Part of a small language model's weights: 109M tokens.
Each number is 200 + 40 x the weight over its row's rms, rounded and kept within 0 to 999. Layers, rows and columns count from 0. The size before them is the row's rms in percent of the matrix's.

# layer 2 MLP gate, 192x64, rms 0.41, rows 65-136, columns 0-31
103,138,194,139,191,226,182,179,216,114,241,243,203,120,158,143,255,229,185,207,218,206,215,239,205,249,205,172,210,177,214,216,171
094,189,164,231,198,201,206,225,182,154,241,204,231,165,124,130,270,164,167,231,166,146,157,170,202,122,239,249,232,194,101,226,226
093,212,234,177,227,110,220,181,133,176,197,153,211,213,159,199,167,236,198,198,182,157,242,195,165,171,243,134,232,216,267,189,191
086,164,222,160,218,245,193,174,255,163,221,252,108,222,214,122,170,204,169,274,203,227,170,197,182,230,160,166,195,216,173,216,122
096,192,156,249,217,218,241,199,174,88,194,244,240,166,210,223,277,197,160,221,189,226,173,162,207,244,240,157,235,208,215,162,269
106,194,216,247,221,199,232,206,172,253,164,195,156,279,240,273,224,229,158,203,165,106,132,235,104,246,187,134,215,230,161,210,195
088,99,163,189,196,156,158,170,193,149,181,158,202,143,201,208,186,158,188,264,154,176,185,160,238,212,175,173,131,130,215,224,185
087,174,215,186,171,221,160,150,192,141,248,145,197,211,182,142,279,231,208,228,142,206,222,206,225,188,257,212,132,197,207,205,122
106,236,233,154,228,218,244,231,168,170,164,201,173,223,216,203,156,219,197,170,214,186,281,183,108,163,147,174,155,200,157,212,255
112,220,193,190,201,227,198,205,183,234,206,107,184,226,288,172,204,201,222,217,104,201,237,163,199,246,102,262,269,229,205,198,220
103,264,212,217,197,217,221,166,219,184,241,206,279,241,199,178,268,184,215,275,233,176,275,312,199,169,200,123,228,218,197,203,208
107,256,194,202,114,186,180,184,185,161,146,266,156,182,215,187,189,217,256,237,230,236,267,262,171,174,192,172,118,200,174,162,286
087,199,252,194,195,206,176,162,154,149,207,141,228,172,193,184,178,114,139,247,129,277,224,216,191,205,188,209,174,151,269,214,254
109,264,226,154,276,236,257,149,222,263,255,287,234,269,197,268,164,180,156,197,196,215,192,269,186,190,240,153,169,216,230,177,184
099,195,215,239,186,248,228,193,241,178,166,214,242,200,194,188,155,213,217,270,203,175,183,272,228,127,148,212,132,251,200,194,197
104,186,165,204,174,215,249,278,163,175,214,171,240,164,183,150,227,247,211,265,165,208,305,206,194,133,130,217,207,232,188,200,246
082,175,196,223,213,129,222,199,150,180,297,231,205,179,210,204,174,245,180,193,164,197,144,244,157,261,225,208,235,175,138,153,238
101,209,292,208,207,237,221,188,165,162,202,255,157,233,258,208,216,199,207,157,243,156,202,145,230,208,122,208,211,162,156,187,267
087,227,211,200,222,221,208,146,175,269,127,207,158,161,137,237,182,145,236,200,129,139,197,291,203,217,180,214,176,235,103,191,188
092,250,270,180,142,220,217,196,232,163,190,238,173,195,229,206,167,182,205,221,257,178,188,170,241,142,159,214,173,135,189,188,212
083,296,257,193,224,139,256,156,231,195,234,194,203,207,163,192,237,169,223,273,201,118,256,140,173,183,214,158,209,211,216,188,186
085,197,177,141,265,192,255,202,265,226,244,244,267,139,178,185,180,263,226,195,210,164,216,173,186,180,172,154,212,185,193,228,140
102,270,233,250,208,237,182,241,212,162,111,252,201,162,180,117,221,258,127,146,187,232,222,213,248,134,137,237,171,184,195,184,242
119,245,204,116,159,139,222,217,144,215,237,235,213,208,167,157,204,189,176,182,213,200,197,200,170,204,241,181,177,129,263,190,256
119,208,222,113,236,155,196,153,223,198,186,200,174,177,199,128,233,275,217,188,172,169,311,256,132,181,219,171,212,254,135,185,186
094,171,196,289,217,169,139,236,225,167,183,245,201,164,185,192,249,216,153,206,176,241,217,178,170,163,167,206,196,263,139,200,218
106,189,181,186,222,185,231,153,193,148,237,246,244,75,209,85,185,246,185,214,120,154,216,173,179,158,243,150,225,194,249,190,259
100,211,180,253,221,131,158,199,117,217,245,208,243,186,161,168,166,215,160,246,161,156,233,164,211,188,220,228,213,230,177,168,222
106,221,211,185,214,227,200,185,222,105,209,193,138,145,179,154,240,245,246,182,147,280,224,202,208,171,243,150,229,210,144,192,190
103,197,207,147,224,145,152,254,199,143,207,154,161,173,267,104,179,278,227,145,151,141,251,214,210,161,212,186,209,149,196,195,155
085,234,185,219,99,174,198,201,171,290,254,203,158,139,120,243,247,174,209,193,216,198,174,195,140,194,126,209,233,208,141,201,246
098,239,267,234,156,219,301,230,198,201,180,158,296,199,224,153,190,168,173,244,219,209,182,182,123,232,143,210,183,207,247,162,215
091,163,174,193,271,101,233,208,227,219,153,146,244,155,219,237,209,256,224,250,158,187,243,178,212,198,141,151,205,200,186,186,289
131,149,223,165,153,175,214,124,221,245,187,225,239,300,190,198,261,200,211,222,207,104,176,206,205,180,155,164,164,224,217,145,223
108,197,215,206,237,193,238,224,153,140,207,173,210,225,220,253,232,197,128,167,133,178,202,200,216,214,214,199,202,253,217,139,145
082,260,205,185,279,180,185,165,227,216,236,172,202,247,292,264,244,211,188,106,164,203,207,192,243,165,271,185,205,227,137,215,157
111,215,142,247,203,245,266,218,231,128,162,248,177,198,179,222,259,156,192,274,170,121,184,216,229,169,185,248,205,176,276,133,217
105,293,190,236,280,179,220,180,145,217,216,130,173,156,244,230,193,232,208,208,117,210,202,183,161,183,212,206,230,177,171,77,168
090,155,168,179,227,148,197,225,165,200,108,186,158,253,229,205,267,168,273,180,190,177,291,173,178,149,229,162,222,253,218,198,221
108,118,202,197,179,204,187,243,184,148,281,177,266,214,200,157,160,206,171,204,128,195,235,220,202,187,198,257,248,227,226,261,234
092,224,147,195,252,168,183,186,225,210,281,171,122,286,220,219,220,207,179,216,141,142,153,212,215,169,241,190,252,208,185,188,148
094,155,193,166,152,145,229,171,229,147,212,218,153,220,217,189,226,192,213,232,171,114,183,238,219,97,219,214,140,163,142,187,279
091,211,230,269,185,178,240,174,250,197,257,152,286,184,196,198,220,216,170,177,200,173,200,151,232,146,183,180,149,172,214,110,204
105,266,208,297,248,256,213,190,181,82,170,175,210,150,178,141,170,259,196,238,223,202,201,151,187,160,160,186,115,212,199,282,246
100,276,202,177,148,251,205,155,245,220,240,256,176,243,251,173,171,238,218,157,221,196,198,205,171,201,239,182,186,180,157,156,206
084,255,216,167,190,197,253,186,239,224,206,249,236,145,149,192,113,190,200,229,171,237,150,159,153,201,168,191,186,170,193,227,186
114,184,208,308,198,161,218,277,173,174,152,188,168,172,202,199,241,252,200,229,143,165,174,105,194,181,259,282,235,215,148,139,197
104,187,216,186,196,191,273,217,207,137,164,192,176,190,193,221,223,184,159,228,179,231,187,200,246,164,175,186,212,131,186,124,204
076,164,183,239,214,179,203,225,133,190,168,247,240,180,272,241,255,204,140,224,175,228,183,122,190,252,165,296,208,170,180,230,223
096,240,263,183,225,229,201,199,204,190,161,130,263,259,171,184,226,230,148,214,229,212,203,157,213,229,220,205,263,266,164,200,192
090,160,271,238,190,292,207,193,182,179,185,155,246,208,232,236,213,114,196,226,178,208,161,97,238,229,157,238,180,183,174,184,206
095,160,185,249,169,248,257,178,230,188,170,222,231,177,186,184,186,212,114,247,245,175,201,186,122,285,180,195,192,181,288,193,208
087,146,143,215,214,208,200,135,179,177,182,198,196,106,160,254,185,207,150,231,178,222,231,164,196,204,202,109,209,195,230,217,236
086,257,187,187,252,137,196,186,154,192,196,201,226,216,179,148,185,243,281,214,159,136,235,235,193,168,223,142,169,130,260,160,239
087,185,175,203,178,135,186,164,230,214,150,129,262,169,226,173,228,153,151,192,227,211,175,160,177,204,187,220,186,236,152,250,192
102,254,253,217,164,198,195,153,241,140,145,225,237,153,177,170,167,217,244,222,201,216,150,203,231,176,163,177,205,208,175,152,234
092,170,153,204,212,145,243,174,142,187,214,179,202,153,185,200,184,123,117,209,147,237,206,193,121,261,161,155,197,319,191,146,243
092,214,192,148,231,227,232,223,227,215,128,257,169,211,173,204,178,195,194,191,170,163,207,159,205,185,125,223,272,137,256,256,220
088,135,216,116,185,138,233,195,240,240,238,257,145,172,257,200,162,197,179,231,180,209,205,234,193,122,152,219,173,187,188,199,286
110,250,193,176,195,146,215,156,269,177,227,154,189,159,171,179,291,226,201,207,202,249,161,247,128,305,178,143,253,176,182,136,226
112,232,245,252,222,260,214,189,191,248,173,227,199,177,269,144,233,167,226,215,159,200,194,182,207,184,199,209,203,246,167,170,124
085,175,206,238,251,184,176,244,197,252,189,136,189,192,202,150,199,290,141,186,157,153,162,174,175,283,246,206,262,206,222,157,173
112,162,242,225,114,154,143,188,169,127,204,215,197,167,165,191,197,183,220,217,99,149,234,208,274,143,175,128,179,273,230,171,228
095,229,210,216,200,179,197,215,165,210,208,175,253,140,187,184,209,274,223,284,164,250,156,241,155,178,119,164,249,208,270,240,245
092,235,224,191,184,173,155,116,167,197,165,252,165,136,266,216,210,238,244,231,142,163,224,175,268,169,158,181,229,271,193,227,226
097,230,279,257,237,145,270,165,166,208,241,213,195,203,202,248,168,237,151,172,169,226,203,278,193,182,198,183,148,174,180,141,208
077,193,178,147,197,247,216,231,234,248,188,181,215,187,128,194,175,237,278,168,177,207,238,142,183,170,158,215,208,134,201,190,259
114,185,238,177,217,135,226,141,131,150,175,139,162,188,294,243,212,266,175,153,160,175,201,169,167,213,197,215,245,209,151,229,190
092,203,248,207,258,215,244,194,220,181,152,187,141,187,190,226,168,184,214,195,239,258,281,133,166,160,201,166,287,164,193,116,194
114,121,218,239,105,203,209,173,179,143,174,163,208,156,139,172,193,225,138,255,169,214,165,159,189,178,134,266,233,197,254,194,225
109,267,177,227,202,256,226,168,214,244,204,196,264,229,145,192,226,146,145,198,181,202,183,233,158,181,188,149,154,216,190,272,171
096,191,215,235,197,150,249,145,164,144,212,171,128,105,226,226,201,196,201,196,127,210,232,272,187,256,169,256,213,173,209,217,269
# layer 2 MLP up, 192x64, rms 0.409, rows 65-135, columns 0-31
091,172,205,203,218,171,237,148,139,146,195,217,185,141,135,162,208,159,179,121,179,184,186,167,175,279,205,246,202,182,228,232,141
096,222,192,215,220,203,169,139,170,186,213,198,198,163,219,229,198,169,203,105,171,256,295,178,239,254,208,126,180,204,213,166,242
091,217,177,205,180,142,230,175,199,141,165,115,175,143,171,191,165,189,188,203,230,182,246,171,174,184,241,184,260,217,253,250,223
087,242,190,240,155,153,222,268,192,207,204,250,272,249,190,279,232,167,233,216,180,172,220,270,260,155,248,288,184,191,193,217,174
083,171,219,199,246,159,155,224,169,125,168,140,172,202,181,217,204,121,175,229,219,190,208,143,214,222,266,125,271,208,255,167,203
110,216,193,193,274,194,141,161,211,297,198,164,208,203,291,136,207,160,245,139,187,196,189,239,228,191,222,181,178,162,192,159,140
088,271,190,139,212,170,225,229,204,204,212,264,241,260,205,163,275,224,197,197,216,121,174,184,244,168,147,232,238,205,139,161,167
090,186,227,247,179,128,192,173,176,170,238,201,212,211,189,168,204,223,179,204,205,180,218,222,209,134,252,254,202,163,217,261,147
122,196,209,178,258,206,148,171,196,147,206,199,207,217,165,122,156,220,227,184,191,220,266,215,148,169,139,115,186,206,213,126,273
114,246,176,209,204,229,232,191,209,167,322,257,216,211,213,225,204,128,194,229,250,280,179,223,175,131,166,176,165,157,204,162,225
119,128,224,253,140,180,133,216,181,252,169,225,203,153,175,203,115,206,166,203,248,237,144,76,164,151,200,253,166,170,170,231,205
095,202,159,253,78,177,216,218,130,109,144,215,175,156,161,200,201,190,236,204,156,183,229,199,163,178,230,194,155,213,131,224,236
088,196,205,183,163,180,213,168,115,222,180,155,202,246,237,195,207,114,156,211,150,261,167,216,202,150,168,214,194,157,233,211,230
109,212,163,272,207,251,162,259,137,190,194,205,213,228,209,93,209,184,203,230,214,187,172,185,215,240,222,190,217,159,191,206,135
099,207,165,169,195,263,215,222,262,182,156,209,168,183,215,196,186,128,183,310,181,181,190,240,259,223,142,176,167,251,235,217,188
115,201,159,123,177,201,217,248,161,226,184,149,233,147,262,135,161,216,184,193,200,189,220,144,209,127,103,200,136,206,146,293,250
080,197,220,224,129,109,175,167,132,223,258,158,239,155,204,158,168,208,224,194,198,221,163,174,208,183,136,258,234,156,148,226,265
102,115,251,119,163,187,233,140,210,193,190,222,170,170,169,239,187,149,205,184,177,226,249,204,224,132,193,165,151,162,242,165,184
084,270,127,251,159,149,265,206,206,192,239,169,227,201,271,225,225,191,242,202,224,292,265,189,251,187,202,190,194,144,265,224,247
092,139,218,154,199,223,173,166,217,144,228,213,203,215,319,192,194,223,183,225,104,223,226,199,209,244,212,194,175,259,179,263,198
090,135,137,243,138,232,160,262,159,200,144,212,199,202,253,219,180,219,143,167,191,261,154,211,194,161,176,221,197,222,189,211,233
087,180,223,137,192,208,255,212,290,190,214,249,264,128,188,216,196,209,192,230,208,157,227,186,205,170,173,181,251,146,175,232,94
115,262,231,246,223,273,167,194,252,140,150,216,160,151,202,137,186,260,129,142,182,224,188,217,274,179,133,227,146,176,199,182,217
117,190,290,209,134,239,150,254,230,179,218,252,207,110,200,229,159,188,275,222,242,231,182,167,128,193,231,230,181,239,223,232,199
101,284,147,204,219,193,149,177,166,238,171,180,213,178,233,188,139,214,171,168,143,189,208,174,244,237,241,221,196,210,271,235,185
098,185,217,210,192,243,166,220,160,138,209,246,168,171,247,249,134,220,245,201,179,193,89,202,208,211,249,240,276,239,213,184,208
100,259,173,243,228,175,206,206,200,174,183,202,204,101,211,104,213,209,216,237,195,95,162,257,130,193,225,220,196,163,180,195,245
099,186,181,260,239,179,182,232,183,216,235,193,220,184,192,171,123,245,151,180,166,189,182,145,234,193,166,237,174,217,194,177,172
103,233,188,227,207,234,212,212,195,110,210,205,162,185,191,182,246,233,227,182,170,293,214,202,225,145,254,199,212,242,176,187,197
105,198,179,264,245,208,203,209,191,197,222,174,265,229,206,247,309,170,212,167,238,205,145,168,153,240,198,253,174,257,235,204,218
096,198,148,161,196,154,208,198,197,240,131,252,308,179,217,168,205,238,271,169,182,208,195,152,269,144,189,250,142,135,241,214,217
097,188,238,233,172,195,164,173,198,256,220,247,168,206,227,207,195,186,144,162,217,170,156,202,285,187,166,252,139,147,149,239,250
091,212,224,251,182,309,158,219,165,210,194,234,208,233,183,180,198,173,183,130,230,223,139,201,192,266,222,271,214,181,212,165,113
131,155,167,231,179,294,198,223,205,192,189,184,166,107,193,200,222,236,258,207,180,236,155,201,197,231,232,251,236,177,158,170,142
102,275,153,247,178,197,210,209,166,165,209,171,155,167,168,245,275,161,220,234,61,203,159,193,280,170,216,161,228,235,217,173,189
089,220,164,214,134,156,198,198,154,187,261,188,198,189,128,224,156,169,165,246,238,181,189,218,197,217,202,116,214,245,224,106,250
112,229,202,169,225,177,63,221,227,226,184,187,157,227,245,146,218,195,201,160,186,232,199,146,267,231,176,185,172,169,186,166,151
096,397,187,229,208,226,200,163,167,169,235,178,148,185,216,183,204,227,158,164,164,208,238,210,198,216,205,179,217,190,199,134,196
089,231,145,220,196,260,119,167,162,201,193,169,188,170,244,134,198,202,254,253,190,158,253,200,173,198,157,187,267,242,164,199,206
131,188,164,214,176,148,197,228,138,172,283,166,223,170,220,145,162,205,169,181,168,207,245,208,202,207,247,300,215,211,208,213,241
080,196,202,181,205,185,153,163,202,231,238,198,144,266,217,178,248,186,181,221,163,131,171,276,246,198,178,235,176,199,134,153,137
098,323,177,213,237,127,269,188,218,183,192,229,156,156,228,161,225,169,224,124,252,193,218,208,166,124,226,239,140,181,220,154,208
090,212,233,205,205,193,214,174,226,196,220,130,227,220,218,212,222,225,190,187,187,204,147,153,258,172,177,176,150,172,243,94,175
106,184,272,196,164,225,131,234,233,144,158,164,222,140,138,183,179,271,228,207,202,166,188,203,206,222,198,199,177,220,238,267,179
093,208,167,269,248,231,143,201,202,225,173,248,274,187,135,137,242,221,159,182,180,167,185,242,182,161,176,163,182,275,196,220,294
091,199,226,197,167,174,250,162,197,253,236,246,269,148,170,189,169,179,204,231,148,227,156,200,192,234,136,164,198,184,245,213,218
107,140,259,351,218,203,141,180,156,171,167,130,175,211,209,217,228,228,140,183,172,219,122,192,157,216,199,243,209,230,168,121,185
105,208,185,205,137,206,239,209,230,139,208,202,219,183,195,229,228,158,175,229,197,214,163,203,253,136,188,224,202,134,167,161,230
080,159,229,199,155,219,235,217,185,255,203,211,195,229,224,227,231,236,188,257,242,224,159,139,178,283,103,220,177,88,160,204,147
089,235,201,254,204,265,173,157,244,265,202,280,153,225,227,212,208,188,115,190,247,213,141,224,178,288,181,264,178,185,203,204,188
090,215,139,239,157,151,175,218,162,243,197,197,185,183,124,162,155,246,164,183,146,253,160,203,166,135,181,279,220,187,154,178,174
094,234,212,179,163,150,173,232,193,201,168,230,146,161,163,164,195,263,216,151,208,193,196,202,222,128,231,221,151,159,130,268,182
091,248,235,202,218,216,204,280,227,170,250,230,245,213,237,121,246,200,239,157,264,242,224,261,158,166,240,258,193,148,162,271,164
101,224,115,253,219,180,236,193,204,238,160,237,227,231,228,196,250,208,216,208,227,171,203,205,174,147,223,266,194,127,247,215,208
087,176,193,214,141,159,181,179,236,206,159,179,260,194,242,201,222,189,134,182,237,213,233,163,154,163,145,218,183,236,154,243,159
107,191,244,292,266,261,207,227,155,138,205,264,236,197,205,229,129,228,205,264,278,177,127,218,152,223,184,201,178,194,233,284,239
092,254,199,218,196,248,245,246,188,218,212,170,266,274,231,239,238,264,180,271,231,140,233,162,284,195,231,189,171,107,191,247,214
089,166,209,204,180,190,150,203,179,199,239,142,244,170,241,200,227,187,224,242,194,222,177,247,221,219,285,166,123,250,158,123,188
086,160,215,145,224,165,267,177,199,270,238,263,155,187,237,157,224,222,101,145,195,209,237,243,183,152,162,212,199,210,218,176,226
122,183,196,181,151,241,193,217,196,173,157,277,230,263,238,213,172,236,229,221,255,184,150,129,263,155,226,232,232,178,194,200,167
115,165,159,149,194,139,187,233,223,156,190,202,214,227,178,260,175,233,153,178,257,213,195,190,201,188,216,169,193,130,252,234,230
084,234,149,220,234,158,181,183,182,144,198,148,181,226,202,212,220,139,153,160,183,194,240,152,213,190,201,193,250,241,223,155,236
116,196,186,229,160,206,206,146,218,168,146,230,197,202,181,213,143,94,172,176,183,191,255,217,228,184,224,195,210,284,248,195,205
088,162,191,185,172,224,220,207,232,170,194,214,136,217,251,193,181,139,197,269,219,195,229,218,222,170,338,181,219,249,175,189,225
089,189,241,215,184,247,224,262,254,211,307,147,217,241,162,147,203,134,200,204,270,234,147,234,140,219,206,233,155,155,193,181,208
104,274,245,238,200,254,222,213,251,221,252,117,241,268,198,239,179,287,195,206,191,223,215,177,175,132,224,190,173,177,151,237,209
081,167,184,177,200,267,218,235,212,222,199,179,218,174,153,157,193,229,264,201,162,208,222,89,183,197,161,251,211,96,218,211,249
104,197,148,184,206,298,245,248,224,170,223,234,120,227,178,151,167,243,231,284,194,217,208,158,223,215,163,161,135,224,208,183,175
085,202,206,261,173,247,250,224,235,185,176,165,212,169,196,198,156,250,298,181,215,238,264,151,166,218,142,271,251,223,131,239,111
116,252,196,157,302,196,180,237,170,268,234,303,138,241,263,247,219,205,224,133,261,213,226,235,219,220,255,176,150,171,162,223,163
090,142,178,195,187,98,208,207,200,206,130,245,177,174,263,210,202,295,211,196,175,161,230,252,221,222,237,280,198,181,202,181,220
# layer 2 MLP down (transposed), 192x64, rms 0.374, rows 65-135, columns 0-31
100,198,234,146,205,182,214,151,143,211,217,257,165,165,214,208,145,187,127,172,189,223,264,203,160,138,195,215,174,190,250,203,194
102,234,208,191,181,261,147,231,189,191,246,243,226,205,225,181,178,217,249,268,229,252,272,206,191,263,156,121,256,201,177,205,208
100,212,258,181,148,172,200,227,251,156,174,230,179,297,181,156,144,212,232,198,257,118,231,239,194,216,207,131,170,229,217,204,175
095,259,297,169,266,188,253,158,87,146,174,206,253,205,208,127,157,192,177,191,228,171,190,222,240,152,166,181,202,171,227,155,229
097,180,214,260,211,296,155,162,273,143,119,188,148,225,227,211,219,183,86,146,113,222,177,155,241,195,155,159,228,187,195,141,211
108,183,221,225,241,291,249,185,202,203,223,185,171,189,249,94,210,197,164,218,238,189,218,226,153,206,244,147,218,167,143,146,198
088,112,192,173,186,211,100,184,173,202,222,197,198,184,209,160,182,169,195,150,216,231,178,131,205,222,221,156,210,210,246,243,191
091,213,213,174,265,199,133,188,200,183,107,208,181,156,212,251,217,217,184,244,193,233,207,169,215,199,255,194,145,197,149,164,217
123,197,179,117,223,235,227,189,176,144,157,201,253,205,169,128,176,181,169,222,152,153,265,190,86,192,145,184,163,186,174,172,292
112,152,177,250,203,204,224,113,170,217,188,277,156,282,149,261,209,170,168,137,246,187,158,237,202,194,197,260,137,177,270,162,221
110,183,216,197,247,244,213,199,198,173,153,197,197,191,276,204,160,220,233,168,94,317,147,121,239,162,229,193,191,139,210,261,198
111,188,123,166,135,183,188,160,212,224,203,233,236,193,201,176,166,208,273,223,118,227,212,268,254,181,198,216,207,178,151,155,205
099,210,122,225,264,155,254,184,193,201,289,267,190,224,248,212,131,155,178,200,198,247,238,249,254,187,238,212,187,183,212,225,158
107,143,164,199,206,221,198,218,251,224,200,107,174,147,189,113,231,273,216,113,264,172,154,134,168,156,195,187,260,191,113,171,220
103,217,210,208,200,211,273,243,195,137,255,100,157,213,207,241,152,269,230,206,184,201,200,168,224,167,238,230,212,238,222,214,135
100,176,191,270,293,206,244,234,211,180,200,224,207,220,220,237,197,149,202,216,194,166,238,179,240,183,268,196,247,179,136,160,190
086,171,216,217,130,159,208,123,206,302,262,189,259,245,249,218,156,217,162,193,129,197,212,201,221,265,208,251,253,229,214,232,235
102,208,265,208,169,202,269,182,266,202,249,219,196,143,173,117,152,216,209,137,268,208,133,153,220,179,175,196,167,162,176,258,157
091,243,243,212,241,180,186,181,192,201,202,205,242,176,229,185,249,259,185,255,233,236,240,175,263,186,201,223,241,213,184,169,259
099,179,146,188,196,258,196,211,149,260,184,197,191,254,189,206,172,222,237,150,234,232,254,225,329,281,224,200,163,227,228,220,255
092,222,245,216,265,151,177,123,193,127,176,136,198,197,236,203,210,213,155,167,134,222,86,220,196,165,185,182,165,216,206,178,173
089,172,169,162,287,189,280,174,236,225,249,185,224,142,209,195,108,264,254,161,161,215,214,183,179,160,148,152,159,196,183,303,216
095,189,199,155,140,160,243,245,141,140,179,230,210,193,199,227,157,151,150,247,218,166,191,210,173,336,197,151,245,190,184,200,213
125,222,222,208,136,208,212,142,179,200,219,226,202,145,232,235,173,153,281,194,249,176,205,198,171,186,187,187,181,212,170,197,225
109,217,265,229,189,181,170,166,241,183,145,173,182,183,227,128,182,197,175,163,162,221,184,194,258,302,173,161,276,277,137,190,222
088,224,167,190,225,179,197,168,199,163,166,214,185,172,229,199,154,207,218,129,235,152,132,205,188,185,201,262,228,217,305,171,167
105,209,232,164,246,167,229,128,162,204,208,257,182,203,213,158,176,266,203,195,150,107,158,130,144,176,229,243,246,215,254,194,183
098,187,203,224,174,206,200,151,286,216,249,199,217,208,185,204,275,184,194,224,241,162,258,152,193,219,184,194,228,201,154,267,157
100,151,199,171,148,218,213,202,190,204,271,245,234,276,145,194,240,220,277,225,215,242,113,236,174,240,202,166,195,187,150,218,163
104,260,185,127,185,158,199,190,204,251,157,137,319,201,170,252,262,243,221,263,190,190,184,146,138,210,286,207,192,184,207,233,254
090,176,250,191,159,214,116,237,204,146,148,87,147,222,253,197,171,201,155,203,226,177,153,222,238,199,217,183,241,170,219,215,193
100,222,206,129,125,274,158,180,114,198,238,222,182,149,160,189,277,172,175,198,134,203,161,210,273,196,185,195,188,200,175,213,188
096,205,168,176,213,171,204,155,124,174,311,242,194,187,249,267,154,202,191,182,176,250,177,247,166,263,228,220,162,205,241,214,195
108,288,260,161,223,238,178,184,186,208,218,195,142,200,246,205,187,174,160,138,239,325,153,198,230,255,193,186,206,186,210,146,162
104,168,207,179,157,211,238,205,128,239,159,243,151,251,257,197,281,223,237,211,165,143,177,175,140,235,172,215,156,202,226,185,215
092,197,182,184,181,214,272,78,228,100,191,182,231,145,219,192,247,190,133,176,198,248,241,202,166,223,178,224,237,203,192,178,264
099,197,220,127,175,204,252,226,227,189,167,225,232,268,286,91,182,190,219,151,172,200,193,180,155,284,219,217,249,249,159,168,181
105,246,278,203,139,205,117,157,172,218,230,191,172,178,244,143,204,225,225,69,183,209,196,172,241,170,167,219,219,221,233,205,186
096,194,240,165,187,174,190,170,218,187,211,166,158,186,206,243,160,181,238,168,228,248,186,199,222,175,142,183,225,97,111,219,189
107,126,157,196,170,149,189,199,201,167,287,184,205,243,175,187,166,201,170,146,155,239,281,173,203,182,191,239,168,248,232,182,251
093,217,195,225,179,200,246,185,151,126,231,260,218,192,189,191,151,199,171,275,165,318,170,156,101,211,173,198,163,194,186,205,252
098,160,213,188,198,193,117,150,180,224,197,301,190,227,117,197,186,320,147,228,191,275,214,125,191,116,204,202,173,188,220,198,193
089,165,228,270,195,147,195,201,288,156,176,189,216,189,109,207,171,276,192,161,256,191,220,189,164,170,232,184,194,157,182,203,170
106,228,287,199,182,209,211,224,173,168,215,147,254,171,160,214,155,254,184,216,224,180,182,142,209,224,169,250,179,254,266,251,218
096,213,132,238,246,205,137,203,180,266,175,185,219,167,188,192,189,240,128,187,234,177,191,238,216,217,235,233,185,261,177,159,180
096,197,214,187,208,186,252,230,206,307,226,179,279,127,167,200,130,240,274,187,203,197,214,246,201,179,200,171,196,187,249,255,172
110,199,192,160,213,199,257,137,206,206,231,202,187,118,146,90,213,254,218,146,209,209,164,146,149,247,223,241,177,237,217,159,130
100,206,226,213,174,249,245,221,133,241,246,133,218,208,175,234,152,260,279,203,252,169,190,198,216,213,215,209,187,234,126,269,182
087,162,218,151,181,237,187,222,146,168,192,277,250,254,247,174,121,219,188,243,169,179,231,235,171,296,254,216,251,237,189,188,163
094,208,143,152,217,190,243,165,138,155,138,182,211,238,178,222,192,229,201,132,175,196,140,209,285,258,261,248,195,237,166,143,217
093,197,181,111,208,259,183,143,222,155,162,234,252,200,229,204,150,179,131,200,131,156,175,177,231,249,228,190,214,244,225,145,171
102,260,281,182,213,245,192,189,187,192,218,218,194,178,134,168,190,249,285,158,190,110,235,271,198,207,205,204,185,159,221,160,179
097,184,167,231,207,255,211,185,199,194,137,255,213,120,226,228,178,228,166,210,199,219,266,195,198,253,275,160,226,182,171,243,138
099,204,190,201,209,165,204,219,123,233,211,177,190,237,191,161,210,208,226,222,191,208,205,228,204,126,217,154,243,180,183,156,240
080,133,104,190,179,269,246,227,160,204,274,232,188,222,135,208,248,266,226,243,222,151,238,209,222,186,238,256,242,191,219,183,211
103,200,275,242,140,132,171,216,124,190,267,233,212,181,186,208,304,224,175,230,215,233,160,212,263,242,235,159,216,186,278,237,192
098,210,187,169,154,155,157,143,230,217,159,202,205,252,178,261,169,184,230,188,98,209,197,230,95,161,130,236,256,138,150,222,241
105,178,219,154,204,165,157,206,185,139,234,193,187,156,281,193,175,243,214,225,264,186,148,215,186,196,246,194,168,186,167,140,109
087,183,142,230,219,146,208,257,167,120,255,279,174,225,219,193,199,185,159,183,172,216,209,164,168,236,168,160,224,199,183,252,124
119,208,206,214,220,154,257,144,212,228,199,197,228,195,167,314,218,176,225,212,254,160,214,223,236,206,185,210,217,205,194,222,132
081,232,160,168,186,231,231,208,184,154,131,157,162,205,182,147,198,277,267,229,234,277,198,166,284,217,170,219,196,262,260,139,201
084,204,200,218,286,213,218,202,226,240,209,163,129,174,202,190,252,250,247,140,227,186,248,156,187,179,243,161,167,200,236,221,211
102,196,262,186,141,227,258,201,200,187,212,222,217,305,253,197,180,183,208,220,177,153,229,322,230,120,166,177,204,159,252,199,226
094,169,139,201,176,199,213,213,233,167,155,202,244,160,173,162,187,229,187,269,168,185,245,222,210,227,164,211,187,171,206,230,252
104,180,197,213,196,192,199,151,202,238,190,294,205,224,223,211,110,274,196,228,230,253,267,179,142,182,208,167,217,154,205,177,148
103,221,186,183,213,224,208,201,176,261,234,173,281,188,200,223,231,150,219,199,226,141,221,169,165,118,247,197,232,200,236,226,236
075,248,207,191,144,153,197,216,164,242,250,238,136,258,170,244,179,165,199,143,149,223,191,228,250,181,207,100,215,248,171,174,233
106,149,195,188,133,263,155,125,148,172,195,210,195,191,170,136,214,217,190,229,178,165,251,147,111,148,203,215,174,300,215,199,169
097,231,172,308,187,183,248,171,158,208,254,183,203,184,223,250,163,250,201,234,161,243,147,193,184,232,227,242,183,168,165,252,76
105,216,216,176,292,193,218,188,224,210,184,187,157,150,174,156,194,202,228,247,166,240,222,209,185,264,255,175,191,197,151,231,142
100,199,193,184,239,233,191,97,213,199,190,227,250,240,199,195,191,187,245,208,219,167,148,160,210,236,154,181,159,249,183,265,211